python train.py --activation="swiglu" --rope_base=10000.0 --tie_embeddings=false --init_std_o=0.0482 --optimizer="muon_variant" --beta1=0.95 --lr_head=0.00388 --final_lr_fraction=0.0 --steps=11386
Each number is 128 + 32 x the weight over its row's rms, rounded and kept within 0 to 255. Layers, rows and columns count from 0. Numbers have three digits each. The size before them is the row's rms in percent of the matrix's.

# layer 6 attention value, 32x192, rms 0.0389, rows 0-31, columns 128-191
097:118118081097172086113176058109109105062115094056142189122120135075125152139086102099112179143074084127094126152121071082200106078147096143087099126094135151104176105108103139146119133120151124
102:193084099132124073046127176096154154101130100182140163098166167118155165107120087104130115089096088105111122104095114186104090133101122128089140119185183107105112138141158120163148069165126128
099:181150116056141124130182111155114148168166107127143109147103101134120112176072140067128093096091117147128039107103171100113119141116182079157107132083118164165133148162075161167173117091081104
099:111127088179137084163114096135144139129089106134129171159141131135121116134199143169103120085153119097159099151169118175188191118096133120146118171110147135128167174101140087140142116115128120
100:115179095139148158142139126108074147070157156154102196166134128122099132132131108083076100137097166128063111108098173150177112214153112172134156130114152133122081108105091104198194109176121141
097:116083167121173136114155163156129114106155142129124195153152054054096113143109143148174097183128126095153116141128146186142139120170171093109079154091115138196112114134116130071075070141121111
103:134124097071201068135146120145097124123143119123221181138094127151146142123185079136102107125170149116047103169105163174150124143119141155144134113087138093083151146122168107113134077131121137
116:139111127128157114132078117165095142060131081120169115109139181123150137138124121133130150167122060112092140092124108153144105157091094191080139138106096233138107154135113076146123075106035094
097:141130122100108160129153106122140109168077126142114158097122143176098138164164140156189179117156114140093152126132097149091137097159129108103077120105109155132082171084111146210164109144108187
112:132149113107150147071100119138057157160147114080158160147117123081191133162120110125138100133172159174098204143165181098086112100132139188149112149125097149140153140156087136105159133186169110
093:139116154069160163166098165131133119182065187112114108067116162119081133119105211178141110161166195120112150107096174136107147137138119118136099136149102167131082129133074106187153072072150121
100:069141115115165084150157174096120104162172051124126099117111157166120119106158157143122136154148123127145086074167124100144122059100113092113097173140161187105139108090087132161171093134162185
102:170056134101177095068099099189099121159077133118134114132130093087213141139142119107117119064149150096154106102139119144196109138078136113100122103095118169118146109100108077114213194145127170
095:159133129136178184150155152141112115140097085164191135175177142159120120089149138097158118101119098092117147138125111069127106163164121097138127187064122128106100157078112058138084132093069115
097:115145151129128110134090124134079139146051105079103127172134138149158138144146116165111122085106107195104155070149090110045188117131129145111113096090050112126157117121124163161115074084053118
095:141156145140178137105118135076180096145130119091168199154111147146137081116118129078175104161098163132137148150162110124111121185133137131085152112148176112171179108164103186098140087150092190
108:137098071132100201153131130104187123168154100144146131109118122122105151175123145159113170175104092186200116117098103118158114187138103139120109081156147128201147098127148098188117146132157164
093:120127112107159099121160082137182119098109107149176160077123136125161143112103168136125085092139138106144096166130061222089151155147135132127149084151085158096141172139112146122138079138156181
100:114106189108157100121160125116189189136140091139165144135131178134140116101108098115176133086137143080142091081123120178121068131121163122108138181112193164106167162115079139183169127124175166
101:128079137155116138138103138117173150140131158072144152159184084169143156120186151124109177078090204146117125143122173139139116104157130133131076136093113135149109137157131124132148126099120167
094:182140113153182100104141123075115130088192186149176092130112114135139204178087092101113094095100054151132110122143148147068197120093073122136107097055106171176141072115168166130108154160153155
099:119123123143153165176059056143137108081105121164074088106100193125113130098137113123130145133080154134160129154146167121042129088125143170146107091107068150164182147078120123072147182130137125
103:130157111145188132093125182073135121098145113099029093093206124095123145070127090121101139127095149212146076104043095132124183165138119128099104099114125130072111108125128135217147137150142114
095:144119198119092137127098119090155114115058058086116138153155087069077106144106089156101078148150133115116110160136113106137170143133147176183154111150131122102122159156134077145108098050148104
102:165155151113060120093122134161143126164109147155145163151143100105112134141217115181193144107136084121111135112150144178118116121103154128169126079043134183114133147116098099157144137109142109
099:161068171169167185123100044157089091114148114125142111127115160105106131144116108176192170128103113111135129062081118124119160112120105126207151194159168175063112143115111107134157129111100109
104:147157190148122145113106102045136141103100136122186111131131089140117102097149035163172136110181078094111117113068134089164159169133113144080118102119093114106157134180182132112109128124156113
104:149047119134204124177153182140062116084105128112137106145102119129134148165169098133154134173099175073177089140122110109107077182095052115074177129164105131074096184125031145103129109111125166
100:136128086110152147138119141151096108143192192143143165086132116095089104096090113087133127122125114117113191122106114118145108153094143069148121170122191132139184181086140129115157098069051128
098:054138112101139107131145121114120116119121116133152103193139126090117121096128117131079150133089163127184113108093152127129165168154143170109145081147146086169149163056145140126112062085197151
096:172093121089102127171168083190093124105127130145113150117174157193148074041097124132143136129102089165163089065141117174144096127127167198109164134126109107118122104141168116112174131173101113
094:183160134143183130120162156121071073151128097129140134112113158109131123101180179139084171122107083187148104148061164138104110115091048139117086160172142157157107107134104124084090172160105171